Part of a small language model's weights: 15481 steps.
Each number is 128 + 24 x the weight over the matrix's rms, rounded and kept within 0 to 255. Layers, rows and columns count from 0. Numbers have three digits each.

# v: layer 7 attention value, 192x192, rms 0.039, rows 43-78, columns 128-191
# o: layer 7 attention output (transposed), 192x192, rms 0.0483, rows 43-78, columns 128-191
# q: layer 7 attention query, 192x192, rms 0.0392, rows 64-127, columns 128-191
# k: layer 7 attention key, 192x192, rms 0.0388, rows 64-127, columns 128-191
v43:124124132167146112137148148139096139152095158121107103131182156155155106153128104170101168108130138124112147099165152103117150138157134183132103096140111094144146141127156116134115120137111144
o43:141100114128143149138145099113136104097163121126140147094085085126110153107129150112142102157145110144128109139106170123139107113121149123106131123096126126104163111124091151122117103146134125
v44:135163103133171086131127112145110170072119114129135145126197155138126117130127079123105103135095140146109072136159129110167137127100149123117135119135154127134132135107106143122109123141145106
o44:146096129133090120114092130131191087130155134154113151117099102111122122135115164145139113122153125092129142124103147144119127082125130135115110116159104141111133128112158115127130133090121130
v45:143127175154115118114151154122113108088157153132124102136132123108116143140138113117157129123092132109153118133117143113148140115124170130100121144089114135135122166095094117121127173106081112
o45:099148144104156149131099128142142120172138134097120173086115129163125132146124124135122151110130136110096136153137148125116149131103107131130125147117158131154131104147181109100142127163142150
v46:124147135125128137111058111121125115124161110131150132085119145043155131119108157148146070134109135138080125120120119122176133150167134161183117094153143103104166132152078104130123159134154147
o46:158123125150129132137110107124147137162133145142083138119141136195104141129147119112121154109149141117166098150106098100119147100143149109121136115155112113097111103144145126148141111109095108
v47:151142111131127156140154107131127116143159130131144126102143143159093136132106188156138125088084078140063132137134103118135150169139167100106127113114160111116111173105117115125131139130105134
o47:093111127113151141150130122122163112134126151147083132147129117119134152110139107114115140114129170169164118145166163133096138062110146124111100119157086128130145075162134151127144147124150115
v48:135154131119121154159151139121162160113099137138124151129144134134148079144138140135104115125116134119091156134135111138112143129078147171154124115107127151134186139134154110099112167134120109
o48:141138112134087120114107147098086082176096148124163091120143136126105134118115120112168122127114107198121126175126149139129081105149107081124127170115133153128111091163122165116106093114154148
v49:106184062094120126140109154136152136138162121139104141180136125132181156141122125162129145134127141161124101130114077106107140112126135164115141116099067117157159093111094127133106119138097109
o49:145104169166116137168119111126131106136140159134177117115134157102084146104143120106119138109168087126119145126124179139144133106107184112085124157106145162106107155102137114114089147134139116
v50:116157128129129135144056104115075147123122126158130139096138111129163118149095114182133140120100121133145137096135152145117163106129144096142107087112100120137171149100136142131121155170141143
o50:097140107142142124128158145141168116138118121145097143149081168135103161163089117112132136119162073117103122120147113125169152164139110115088084146155135143132133141080120109134119090136083097
v51:129132146132144121166106158142112106159121121136102118154108128163143136131100101116137161106160114106125130107113145138118164173117078101156117157113121095115064126128117148108118139128088146
o51:095129112107165148113177109164106135085123145096147074162164153141122099127135120123117128131118108141130141137177120104150058111148120146158115156150094098138126123139107106133166094149157123
v52:137117112144145164103122150160133181158089099121166125092116138135133163126187135096105157150111132103105139080106098136095141139119125122132101152176098112111163127128109136124146121117124157
o52:128111059139109097136145128100136141131107126155140130146107123108117123105078113109159103110127117179097120146133123135178094148150152119129154082126147180147119140130106172120095104150142088
v53:115125111164141066121118129135119145132134107102111156137112143116124124153165144118122126119124111091122118151189097111092140125156119097097108098098107130147142091137091135126144139147136139
o53:110130195081119177112121130105175107119117165154139163116149132130100109120068126130119122120116089136115127086112152157168116127108123125168126170101153149132146153100161132139077124133133118
v54:138139157131080126148146128103124121148140138096106110117111105170128120156147122114135116127112103110095130113106117125096133118130114080155142159122115120099117107145104144102119149120159127
o54:101139132129146128112109147120154145122095144112131125134162122113113130106150134161101150108163143159099096146150103111152116149114150161112125097152114126129142131114152121132122131138130103
v55:116157132152119116125152153154108101135148134129144174131103109136107113138137099163128135095110121108169140122139132093153142126165151152120162131123139145138163123089117099125122095143126134
o55:125121098109197108145073133099145103156106095142128116135096153133175140144121154152144116124154143153127069124143115155091130112128106136177112116103139102122138091155100145154115157094119114
v56:097105149132121142134119115123160139125122132164102141114116105079157110141087134175149125149102107122145121145162080113096098139111125146108098140147162149121139165100151141077152127125119097
o56:140119116105132170139133146149089109140108153158136150139117134148130111140125088079125106132134096087133137136119158171138190121126105090086113111119131105096137099114168129145137130091082131
v57:130129132117116152142135108139121156102157142147132115144139118163139154102132134148130125080157162123119147105145189131163158130129117100149155133149134130118132141129110146175113137097108133
o57:119146122128155151116134162138150105148144131088112144130142143116154131134146156084135144127122073147146119164141110105113099131100168100094106150093181153135131102159155131093127130146118109
v58:140135124121153086116117101116085151110125127121138161095140153134159115143118131116133120130130191132146119107170119114125088126135126116079164175130127119086093165157138106154131135152116158
o58:119088111172107155146135138125131134127148137137077108130099104137109113155097117134143191102121139089130161133107105145156161145110117148155086094122136140141136082099079124122139099143117134
v59:123188125113122154100112126141157190092142097127114098154111119174101114152127156158132120116085108132117124153101136127166110106112126163169156143124131093115121163099134143117112108122124115
o59:135083142181113113129143116110159137104107134161133099103133128107172141136139131096114123129150093177120174130103142131132122143136142147123099074145112122101110125149149120171167121122163153
v60:089111104133123151155122132138146128132161119109082130151097135103122119121168135133097093127124093165098116082145101163106108135124085150140124135091136172158120120128104172105148131138126163
o60:131108163122119112096132066103097132136107131148180192092142131120131164121088090128133132116149162156140150154130114135136150143145158116126139149148093109133117182111110072157087123112121104
v61:118131119097173153126136144122153117147134127133097146103120122129095104114122123109121117130177136162095115117117115156108123119112096121117113166127102120121151119097120132139141130115101144
o61:139072141125096115107111110159130121124149145131178141142147155102127140130144141155135128083141117122143142151072134115119154133123116134162142124135153118152123153148128114128098146138176122
v62:094121120082116136130144131122140134135102150116140112114125122139128154158115133103140118110144150117136106111091110155073124121118113108151086137113134130060168148133165149113134134153115096
o62:140128160121129127124156117134106134121164128125134109164149105119135123120132120133124122126140151098127161148164144125165112121160141126129141147188118137126121100143131115110132103098086116
v63:137163130121146108158122162123134148107098104164088137119125148118127143173122127168127151115111179117160124161126152131083128099114174159109132124092116132137098156090150116125121118177135126
o63:127138145125130151114114135105160146127129163131154091132107097121145125139085113150117130144132093127108106085145150167130092130159105099113125150109143128146172116143143098157161124109128123
q64:126091157081132107150107099148131123142128166129079128138105160144110131114123111119103171140128102114088127155126172156139150122108125106118096117142144135162136116137115135123178149086160142
k64:167126113118161124107166130159103151152153111103127084123111122127131122130125127125132122118124133155112105135162107139104102103148153116140143143147102117101105130102128111133096136160131088
q65:150135089155129127092152157122130140099133091131146148106141128109169128144141151157161133143118143122153149114097099124119089142183138148181107119143115133130131110117113141111087111150090141
k65:133128111179129097138078151113078166144079095184151167124128130148121149121154134115140171150099100143137115108150122132105114103153073111137123079164136142123105128133148139095143143113182121
q66:144131114182118126102104124146132141069107103092123110110148102119102116134160154154126149136179132109140146145082109159132141116147153186104126137177092124161148148104139154111129128123160109
k66:140125129174116154097129091124087114114124093136173158140159122138120085149158131161100125122156132136136120086155163157143128089148065154140136144093131112070141114166145108151140096184098147
q67:087118159137161149115104122086156112128177129117128185118117103185141109144088113133112106132102117135082124140127146122148155163099112101114145135092142132130117125148140102150159143144102121
k67:119151154121131118126123141103122122112147112105088106137141145142132128140150115166115091103132136110104149215115165116123117167080139142113149150122123131179159092096080117130106150145104181
q68:180132144136157111143102131118151127095107147155161053137162117174089092110124151085134171108155078137120110098147094152134137155120140158122112195136116132117129110107072141107143102150130142
k68:131114095141132136129115110148118103129137124107122142129178080194137111123073158139112141078137113123113153097135131134137098124125166131141175093149160133087169138134122105127156118141132149
q69:171120098113159088162156095148098126113096144142131059187123135113143116143142150108131132137151145141148167132150152113093097085131125153166150156131122088117179149137090135105134113108116103
k69:135142082172180179117118124136092143119103106152136107122119125156114093117131146113151138108142153124138108089143100144124144111135104164146164131160125136110145103132152165100153097145157089
q70:077150126119180146138116185125106123092111131131116136139138129133131111097109184170106094125106175100099104160132101124131117099135156128094104112147105160131080118152174098147088172123121130
k70:124120178154127144142109080133148122119102139142120110157167188046109077095140128176111161194120115162095099124111149119138126131137101120137107111118094128144120101098075140173124151144123124
q71:111116116135080138136149141133103115061168126113131152128077087148121119153090111141081112161179122150149124129138140143147131137102150118115154140099157144145148115093117155112153131149170181
k71:134131118101138184113146137108143144095131142167136119119077153130144108121140148129152117137153153110144136119127131126117143135142167113109111093165102101074131110138115122138100091175142098
q72:077110119160162107140139145140179130148131131136131150127132175146157129126086129143181135174128143139104143140135133139119164128135105128155122131086133099126126167098115140138151146140102102
k72:138087109175119139073135137107157156146109138101116144154090135090124135129133108119151164069122103096107155126118136165131168121077138070135136154127155114111111145118140117157145152107119144
q73:141096157132109118088113107130137133120137120139096086166137150110135147121171129173139143120131148102123138150097115116164097137158136158117117130161092173124121139121164129170124084119173110
k73:134175132102100128138138106133108114173145167090149086127162143125069118112152139180123135154119167111157146128161140112160072131097170159127140140162083156092145084093127111125131140117083108
q74:151151159124135104152128127158138110145097142129117132127115163135136108118119116130099126137135117138134134148103102114116150142125123151122118109107112134099125156096163106154143179092139132
k74:131112139103108150093181125159130154165158130125115173103135088107121145101122109099174145077164190128151143081136147132128118123118113079114163113151104146127129161109126128116149096145145118
q75:115163135123128140099138134132128140121129099142109123122143130081157133099130145156129113122116123132102103152119110127132109119117140101093117135119107137126133130133149156153135092082099135
k75:123152133147101096150137115140088132159129176106126109130134155126065123140171114101141164110155092157111103130079150122106122152128121121106132134142122111108137131129122128116116167141176108
q76:118099093141134129117192167109119080110155152182102114123134166118090139128088137099151129109103143115121105124122147138122141101122158160128172123141090113118134136089117130143155161123105130
k76:161142131124134143129131103130165102123128148128126104121146127125126147169064141102087153120123110132180128172128135123128105138163098133155088152124118124123113127096107160110124180148137107
q77:132131132107141068117138124158082147142118142114141148117127136111112110112163143127153122159115163173113109128162106140144091122091138146184123169115136130128094152108138112115143161150112126
k77:121131129139138079170158147161159092096122126144107127147143128103100121142099130115125151070144135125099111152132137161111151137115126111131127125133136124104162151117102128145146122139103124
q78:149117123116132105172111143134105095153154119129146125165150121170107116147128140117104108087134155157145146153137103129147147108169121122113088117114121114126135127104127124117148122101145159
k78:138150152153133138126133083165140112152160132119143117189161131132123090145137113094119153106185129120110129124105160133140138136158172130148129111160143097107080153131124091117150112128094106
q79:128126111143143122130106134162094141118143103081110116164162111084115162138136109157178130135129083136108120137133158145154124144112115110151158132104125128125092116104154125137102157148149118
k79:142083166142106122139161132168141073129089122143116089122120120127129098142130136115099141181093112151121103142097106124131151140122118146155138137150144114122155142145149157139174129126138131
q80:128171153083107118140167118082137117189116116112136081143113122122099147155112119091118117088121106112115118156133167125140117134064154111100115117109166163140123103088144154151154138070130150
k80:142151177077142118130161146134160083083152151120143159138113147160123137084103151110119115112147134119096158138097128086124144160119136164088111112095149103158140136125076127149149120124090156
q81:101124123171135122084135100086107123121154158094155140142128095157121103135090121134118133134130100124111128107146099148128153138101141131137102143100113138126146119115084147152156125125101158
k81:152139118143110115120099148150130133141102148118131084152111170111094123104169146113147156133137132103128122144142142111134113128152136143144165128152134125157117116082147127147089109122139118
q82:147125120133170119155118132112147140142143117158135157092152141157149127148136127118150126148131124106142138095131104085063169142112134157128101137146123127129108134092158121157132140105091123
k82:134138129162127127122125115141101173116113122137120128134128102060128111098167110126130136101118150125123141151160163129121134113138116146106146052179131117145129134135157132128129124116155074
q83:110100134122134097101134133110086151105168156121108129166092138090096144096158126096102146110109148121131099151141154141149129096136129113138138124102134135130145116143149096144126159119141150
k83:132079155089148106145126139056135097122150134136111108141121128132137128128128131161126143124079119146138151137096116106158100161117156137159122176092133106141136132104121146145120110088156152
q84:101106135138127155139088172129179090104137121090177125100155168147106105128161095086157117160191109136096135144146159153071155112119126140052147139159170100103118130147175082115135116153136151
k84:137131110173103167153086092123126099086105138063124131149135119140118151126096131137127106139160105123163143156123120117121150110124149112106134098168086134127108113151164095116140094131107128
q85:159121106172088147116135118147089125157092113074179117115139150135141134142121133132126153103179142136194158124154108116114109117173141140123116137159117088171146109179129085100090088094146118
k85:112151097143149184110111156108094114088105107108148147119124128132118114117149162091152138134161135121144126084163108134111123123145122114130123115172140111135165139145146112088128088175101099
q86:146121110135128117162106156149146108087176073081141160215124133142122163145064172160086123169113119142173185103131121110067151116157114124133125127084164149083183129141145155079125129175107127
k86:153114157165131162145119133143116145137131130132195151150161129173087138157128113104139123134131105115094126099119149119163153104118093145159153126107107110064098129173196156128114115119139116
q87:089135151115142126156152150153128111151098169161123154096095153132104164136122116139147164122146139118072131116116098072105123155109136128144121140085156165128086121082111129146132114108153160
k87:096144153095119150108098092126113140133124110129151146136106160133143112082123101119133154104130138148115159112149120103137133151143121101179115147132140146139125112130083089150100131104117126
q88:116151102139153105121109125111089127108153137144125171109110111126136115101126149113110126138164139130119143141072109112146112182117109123140125150153128079110124167139116141114066121123122130
k88:139185108094135105131123124116117136075109141105125105126127111130139110130144089122197072134107175121136116155155148134151113112123136109100173102123090145080112115155124118123108100125093083
q89:112150114105099132120114149164145144179164142056141110118156143148135112095107108150123163150130159165091123090082146127103113133118202143099104114169090124149123092139125126151084116095141139
k89:094122122152186097144132094112144084127127109165116097167156128155173069084171139119123126153084121133106104117149097108142076100155102143134098135137120101102112131123117106153108105130123182
q90:138127133088107143132126101143107141106109121126132171142121138114068170120106137130122089173091170140132132116136142082081146128140138093107135123136128136138163109129124135108145175140133152
k90:077139134163140136124139136139112130117147141116168132079137156130122094122106135128090141148133174119112110100110143132124131106136140120115110148130132108113123102132119153115135127111134090
q91:148192140141120137186120092133147150138105107137109140115127153086127078168147117122189163160096097081070178124159106125112172084087162123091143150104128105099139160074107115148102103112120151
k91:125128115164151134148118095169120141123094095128108140142077075147128153133118104102135100121126124104159132127117108138116131134132135151091115152136130131118144114121124174109125096097064154
q92:134140113124083114197146093088132147134081100115137144120157107105165140116154101131126170079107133159151153093116127180133137144075122146143136136119102096132114137132072144127138128128150130
k92:148121131096124109102114090128136203113152139099075133165099152144132104162112123104173132137181172113110174144141120096096138087121165098123162161141160106109147162144134162117131086132148120
q93:152129124151111107114132134110168167143148125132083110144129129151115142115113142155103103154129172084199143109131118127102159114164148105110133119133177087102119117147113142102096134119111149
k93:111123142122142105132188100141138161108118140100159161155180112122187155148136117154164139088124157084146127111149167136129120109156128106121115100148152132145117122144134122113089110123160090
q94:121122109156133164110125137131137129124124129114142156142135145167085138131122140168118177153136121154097102136139104145117134138137151116088133103174116094128150125157105097113146146155141138
k94:121142131107129111176122108127123108127127157144182188045139101129117111139140098092100168163146138116122103108064112142079151117134146169129121142192128140167111137133093124126116120110086151
q95:109122103175149127123139129127152099138141107176118162124130121127151170096110139129150156118123135132124147087103122156124137156120111135163070144125137169151123097060149123134126125136117105
k95:158153148132131110104121124089181122138117131146141142153092140119102152113129076121147095128111082170154142112128077084123145113104154135096161105136102158100136112103162149134141157099094115
q96:128155122112164089145132102127153145112109155090140155125121129151124109111101122143099092145144103107123114095123100111097131180146145111176128134087146122164154123114119061127151145139108104
k96:143097103103131125161104113136161133129134139133133119144118141092122083079105122106128096074120162112093126119105091113154136116111123173120112072159118143118128111134119105121144119121156135
q97:161155082106108145136155138090169115138096119181123098134124122112120162096182105111158130164156133128123112188134139111152124085116107154149126138142091103145131104136122144118113093123116092
k97:148140159109135140150133131117116096122122138131104070117139114113105117151132145113106165133130145119131115115124163106106111139149145141112136112107133148120122136109117139151109128109169114
q98:090156098091144117089102105160169121125168146104104135168111132131114111130104122133138103117189160134132144111110107126124145137123117125111145143144133139127102154112112148129129156122115161
k98:160128093145096174109125101121150132132126139131172177130086112157098131082173164081139124104122100062132127125126110110092130117124144102092157052143141133128136108111098124123114158145111133
q99:101152115138115136130067158160116101158095184159169102114128113088127127117162138112108147116139118098146083133143135106112151129115118104116074118140130122161122134120116115180156172136137078
k99:126102102162151145173150173160135139096149078175111129136131118134151095114123140143147111170082145127101167126137149142158102109130130112072186129118144115145150144093119144140120122138093110
q100:141093145131121161171098119127114124146125139159099098165121166090135106131140093109123104078111144078109102126141057099115121115138157132128127128124121132137098154130102145118109135147161135
k100:169117106156125121143102085137100167152159136135152152142167110170144084139119097123122160146126152107103176154132139095132137139157159128116162120088151114164111131119132139147157150162141091
q101:078104135173148102158134100117136123104135144172154121152127119144091168140122143123110114155132104155139136116114152128144132139129127102132152146147145113139104117151086112116123117080133134
k101:125143152167083141121139128165130093148115122137117106155136122129079101170124152164119113110138094088131123158156128113107089121122093130123123097135117134116176114115137170104114118126101134
q102:146129143121162121142095138130137141123115157132101086112117124117123044110182134097107162122152177097120077177176128122189113105130161132105126101120159104175082146129052138132189132113142087
k102:106139083149156143146105115159154121108120125160138097145158135117104135134127099136089163104137126122095151120101136111126150103121149117082077108151144125116148104128142123134105150113131096
q103:138136149150130132120121116123135104137126128116145145116095086146107093127144139110107119117164130168110116132130138148139145091124137104119102136145097160109159149095157146110129132128137168
k103:159113099124107144176095180158118104124115132126126124134118153134187099116114121117147142155167080131111123132131136175102135140127120117095134136139106087176111113104121080148113125143085118
q104:091132126176142073106151094143097131113160151142102146135099138143089124151153129151158101094091126134128136159094105158123138146127107120104099140124101130158083140127119126109111151125103114
k104:156138142164138105094115115148136110130129188120156130132148157120133124148093132133095123124127120107105095111143106107136123133171112100134175176120133145114137114119134134126158122100112155
q105:125134136134146124129142135148151103097104097134138108127090141134109073108139134141113146096097148133138160143105099126150096158092153121130175133156106138116153171137128113126113148159138105
k105:124130129111124143143120142117154164152153104166110100125162133130141152129165167100111120170157135093151148126154119084128137122119142106137101132136110142156124133152144103125150118112135126
q106:149189107113176119098155138140116125150145138151130132143136141142100077129119131134119116096098146135151165161105111139125094129113164134097107124108142072123151128097134110141128159104156121
k106:110088107114122131126153106165147110145147132126121109134152137093115083164113134093109118094086134122138115148101159140128110114127119142136118119149135125125141130166111118148147105118146118
q107:136124136130153126110131118124127185128106117160092164105128091146154123117096119128089125155100110101106074105179109065123136140138152118109125144120112134122140133153150151147155121132132106
k107:137110105139094119122105117127104145139144100128150156074128109117072161116157084133109126134145115120127112131138144126166126138131144119138110093138143116163193123112119160151105112105162118
q108:126144119104130130167142147145125106092113144109096130160112110151124107131140168150172108124101089112121095144115142137056111110126119139103137120144087141120147104150141101167115087140144084
k108:119120142117117128129108153112169120170141112098143113102140128150150108127197123137127136115077145124110165116140117108085146082127098138134147143100113129115095097161107136097154138108146114
q109:131167115101146124156142130119090131130118133164110122080127124151144147161157089143162125145119120135150184147112128145135119095112114130132116121102137157140125126120133152154084090146130127
k109:144099101144083121102100148081164182163130105134126120095110132122152113152134148112165152127125121081075151124152108117100155158107125107063138112175160139117073146172143095073147093117092147
q110:134127113156164093098153169112134111148105136121115136115108147137164116126136112142123138165152146116128140175136150132137139128102192181122139134136118173162149120083105116135150136130133127
k110:157139131102084135140148137123111117103136132057141105139158104132126133159141153118134127103083114146156118128112111136131158143174144113179134133145121155102141156143140136194150084112133176
q111:123187129172108143121069122139167165156114087114126141109087099140126110127144138131095157156087082113162150074124152134089125118129105121109103139093132114143147129106153096137115098106122103
k111:118112145117107125103155105132104108144132108074142131147102086134121103156151144119176160123129094160101100108118084116123107114130101175129115136096146152143101123168137163139092144140149167
q112:157097132095112136168124135110111092114132128108166129097123111140159093113117149106146099154141133109131120177145093161152157074102143127153133157095159120120128112132108114123114050113170179
k112:115127144124125099138107114100123143125122096159136120129101120119137172095154094110136139115121124141145144158109140109132152101169136115111157106118112084140130149114146131099143154128134111
q113:154132106136152089109115135142077126152096118082147159093089136096150102114150134129134103112134137131097152159118128105122116141112119113125160136116145094136129159127117117164122184135149118
k113:145119146089084067121073147147169126167128143110121154117105128106122139138156136154163154139120105104119135160147116198132158158155098102075111169098121147134149094124174124094171170129144121
q114:123170127117145126131137115169067139116083140151130115093141133143136078188140147169158128151138148096151114151108161161131151123095150137139130171151117105112123144090158191137141159146125123
k114:139121130137174116123116129101138124117102121131152162119102105139090144136136126092155133146166101130113151133154148109129163148128113105096137094119124142146142120123116094105120105147162131
q115:119174107118144136152116143126107148154129112096112118147130169084089120113101107117127102129112143104121117147143155102110117127115139096139143141163154132139123142136132149118078092133137139
k115:124152120145117165112106107139130116113095110112109132129145153145097160080123129145106154103126163143108092198151152118129151155135150171136122088133118116123127120130107111103114125145123102
q116:153128107111172125136132132125147128134129080095140133144119099128153176140083152140135156132108110133145118152115161164156149100106131094124119135103070108105130161119146118103142167105104108
k116:102131148154107110087145123112125117145122125150140156139152165151128134097142128086139131154129161129124163131149134099117131172151108133129101131136117116141137129094131147131161102136102154
q117:152174112088112115130103120109134115132152104136150126132123144134122125116096096121134114125108102145116114151125147088143133123205124105145155126109164109169126113147133151131123173123109107
k117:157114137128160173133127136102119075112111141127128138095129119108145137081131092096115120118093145145144112126142097144109122156109170114104157111102155114153158158137160128124110134098115133
q118:136119138146119189102100128126123118146140175130159139151153182127106131118110120194148100119142166094179097119116175116112139112156110131150134119136083166135081140148142131111108106115109103
k118:147117103146166122133129124126135114162121135114151144109119126125109150115123106152125122195119116103087108125112146118074099148123093182135120119104129126160130161105151137136130130161148134
q119:091110111120168142166092120094122136067135155189161192141152101107130105128125123126104135167113090150177129111126125134104131155139130108100116120186102111178145140155115084132140110121139151
k119:108115090130143164140106073153137123108124117156150072122127119087131133149148143129130103139175158124119110123167165140185118077122144137145130140082112119091118125118128114151080139129118156
q120:138152139125140118102142116135105110152141125168132145139120120129143150136160139123087108119122152169118150149129083163086090126115092093132162123147147151100142169142138115154124155121130163
k120:105101140120134109145175142179124168133129128075134110102173173167161112156078140157145121095095119140108100162157145107137094144121133115153128136142136115104155125109145195169139163125111094
q121:147124149114149083127157126097128151163156138129114121127100154159141147165091146150177081135088124134169123152144131155122106117134143084141122145153115149120156091131103106087158088113119115
k121:128118116149159127105137122126137100158147127106127132127104099106155120148096096098128169124138142128168110077131097134134128123133109149125141155144140129139118155131131146115117130103167153
q122:048100137133138137136107153100100159142138120138076098121128117139123121096129133104163120100091152113160106108113132112121155111110088121107123114117104140153117137107150154113108133141115178
k122:139144161147152164054121173131155090104150110148155124114152154157190105154085128125129156122168141135123144101149090111130134128136107135123156118105101114104114126158104135122158139161138135
q123:115106103110157123084132151117124106138086121132131142138127138111162130167117133148104137125105148144147155116119182122116160141152102115142126142139175148124156118094126122121136145135128118
k123:115150128111101140114143153149149147133135084124115131130123162120125111151058127108104123165137123125171100127135076124136153094092131144162114108122187122145100166153103102144136141164104135
q124:124114111128116103124097135072137128151159125135106128104134150115145118134141099157144165098120121162126104120134198133120146134129079137161113138132122123129094113161130110142125134115124168
k124:154098137119096104104120155137142134168116098116121154103125132114141136149139154083155140112123168132132119113074156153111077120147147161126156137119112088137121153134162124125141131152136132
q125:108132154157123086110124135086103123113151108126144129110132140111116107137147135139101134126163158137155142129144146127127138129145162162135175124087115113111168112124138172140114111131139151
k125:148102129131170165116159089117137097135119101152125129118101160118154102137113129182139122116133076111103151110118103098100101105143117136103134101095124118150174138153155110168140106152131157
q126:104193115143126119103140168147114163173144098079144141134151101154097131109147196160113138138109127142157111138140170151097166163136119096139149169150149114140164150113090109119111125127128157
k126:131126099109133111096123141161161127140157113156154115102132148179132120124131095103204116085135101144135136127133086148105170163110145155093159128118101075112152129140093145090134151120147134
q127:162147095185143114137134135130121165129116132180114089151137080078102173121167123143103134160135156117138141173176155156122121117133084145103074137127125157141078091106124132090135116125143134
k127:152119157114140121101162148136165120164167102114152140106153101142121118159109137157111163114142120136109137105092136107152128124118117089132149143098164079149102121107147129160098114129134133
v64:097126126157116122161124158120107155142109121170158168148116123101112135150112206172159149136154102109100102126126093110123151115159075116105127099117136090117165111129133076134148143088130130
o64:103137138154128112105161163086116107102090076157123141102178139131111164136105117105137144139147159103118115155131050118128154150171146093092128152183111135136152146112139131128151115145152162
v65:151102085087130108136140102114112100093185114087156125121136092154121162153106126131149172150162149117125120095114113149162145110149139131157118128132118171140138138109121135122111112184098127
o65:133128094119187149161095118126167140137146102085182132153108114109155096198107103082144108131158093112146113146127138130098174107109165107132143165116118131130093096130107146126131151163095113
v66:165154127135125130102137120151110157114109135121150117142177135121110119085135093100150113140111145149160118130128080137132166137144125114105139132158147129158098134107095100142135170102121097
o66:130131153148121095096104139125112131132094088124140154099122133104147140095148139141120093141183112132149190128125111100105156179154092117175106123150130098128164155163110115114112147122146147
v67:110133092122141108130110124136146120117144107143133165126145098127118118113143143104114131126154081112126198131136106137153163163153114093155144147141110123123124086114153111100162122136080106
o67:083115132120122147136143134160136112111181090120150126127066124129118148177141109175138153116135137157114188096120141135124104166155134130091181115140139189115145122095142151102145113163127103
v68:123126146219123152158095132164145093079134120155150119093151103148138156078116131106161113169102188046134160105125110112098128061127121126133122068111132097109145155146123111152131082119150157
o68:159080134161126142157143133103129105085098118097121148109179103112117151129123113165156135106111131138132139132162159098047134123147153183131166154106091177117143119166107105134144127188130119
v69:139131121112140101132165140101137127114117124111119102138106158158159140114128132168090125151141111098113178135123120080132122142125145156112125093128127135103167103092124110137140120140168081
o69:111106105136144099119157126098135114148104106166137130129159139129141119129127135157098104155079133095130169126178132096111102122090158108124115074124119160093155089132140124159127154121116120
v70:130169160137141141114142159145117123124125145140162087113097120148124153108144130138130111126111115130146119119177106083124155099135133135163152103050089169119110155103119124143133096152138130
o70:159126150146136084123157109130135133152103146153141143186161143173124142125137100110139092148135118143118139142116093156138122109108105104126119144155106090096088083103046180131136108144135102
v71:126146127137127144114106107133113153177142125127157116120136186117112140112118103117126125158108148112148094121132138174103140105151106138159094113126116146142102118106139121124115104129084136
o71:119145128112119166121120117111162144159118108111117036127111129121119073101125132118106101076184111126150137104162117187115167070157116156167108126145125161124125150110114129110150157113114188
v72:171126150123155182080139160132101117119097082115122098148094122131142127143135149127143137149139144104117134117077140142084177118103121152136117152098125137115152108124092163126126142110114088
o72:115086134138172114081116152132154122155112097116149139062090137128124123096179088130117171142121109122109125111181094153087143087091126154112130130124145107204104092096093127113109148157123139
v73:166124143125174149162111144092077157131136113112127140111178187147150127122136122135147118112095118136148112098101115115108119090131134155114106106122117138096156174122099113079152120130119145
o73:150114135141110136109116139119150115122102110136130137097121111102160140144174155176141120170097115152147114107157114125119053114097104117109131097160136160118141145122102139134128125104166152
v74:076145089144133109113095125136109147114131143160168154112132136104091120107149085111141095156143135108128117126165106171151141121127163162182106111144123122126126114155147145107118139104115123
o74:188133134149113137159092150127062135156140140116138139176135151122123111128118161141116097105145120114182151142156127088086144087148119116142103137103095139137127093123125190123115094115099129
v75:172110134128150150105109107101128094149143115137104143178112092118122124117160152126160140129126118103122140128144157149136090189121107164124134130149096160107128159161141100115148090101126132
o75:143121152159130155133125146159136124155142188170131096111098122122139161120121110143105144095117139163118108157131139151119137126094127152149133174117111156110127095103158092111174095170121147
v76:141147146114134128086114124134175124110140137097096092097144136125121163121173116106115172143067115083095135118166161163145151138133162090169107132113134120168135134132134146115174094121141160
o76:181112148139118156123086103133098113080173150134126169149118099114147105142141135129090145117091130098150088113096190148152145127108138117139111149110113080132144131098135109155101161126120126
v77:131137167162142090125149151097102076122111123092134096082103193147133067157155132145132117138085137145119128125103174157147126088138120103154176122109114162104122117168150140115161104125119102
o77:137109154146170119100123151128119186133141124131140127176131119142137085135140118153125124161120096101125099105130100141144142095146097160127147080096127103147169133115103115139104141170149106
v78:139134124147168124100097149099106120138131129108132118107143128142138120091154079140141131163101142135139132098108163122109162100129129171161121145093147130104178127138124115138095110126106129
o78:138124158149120120120120139105150152163156093129101177119163099114142098169148112151120121114127121129109077104106128108149152113077116122152124088119157134135152110104099159120112125126092130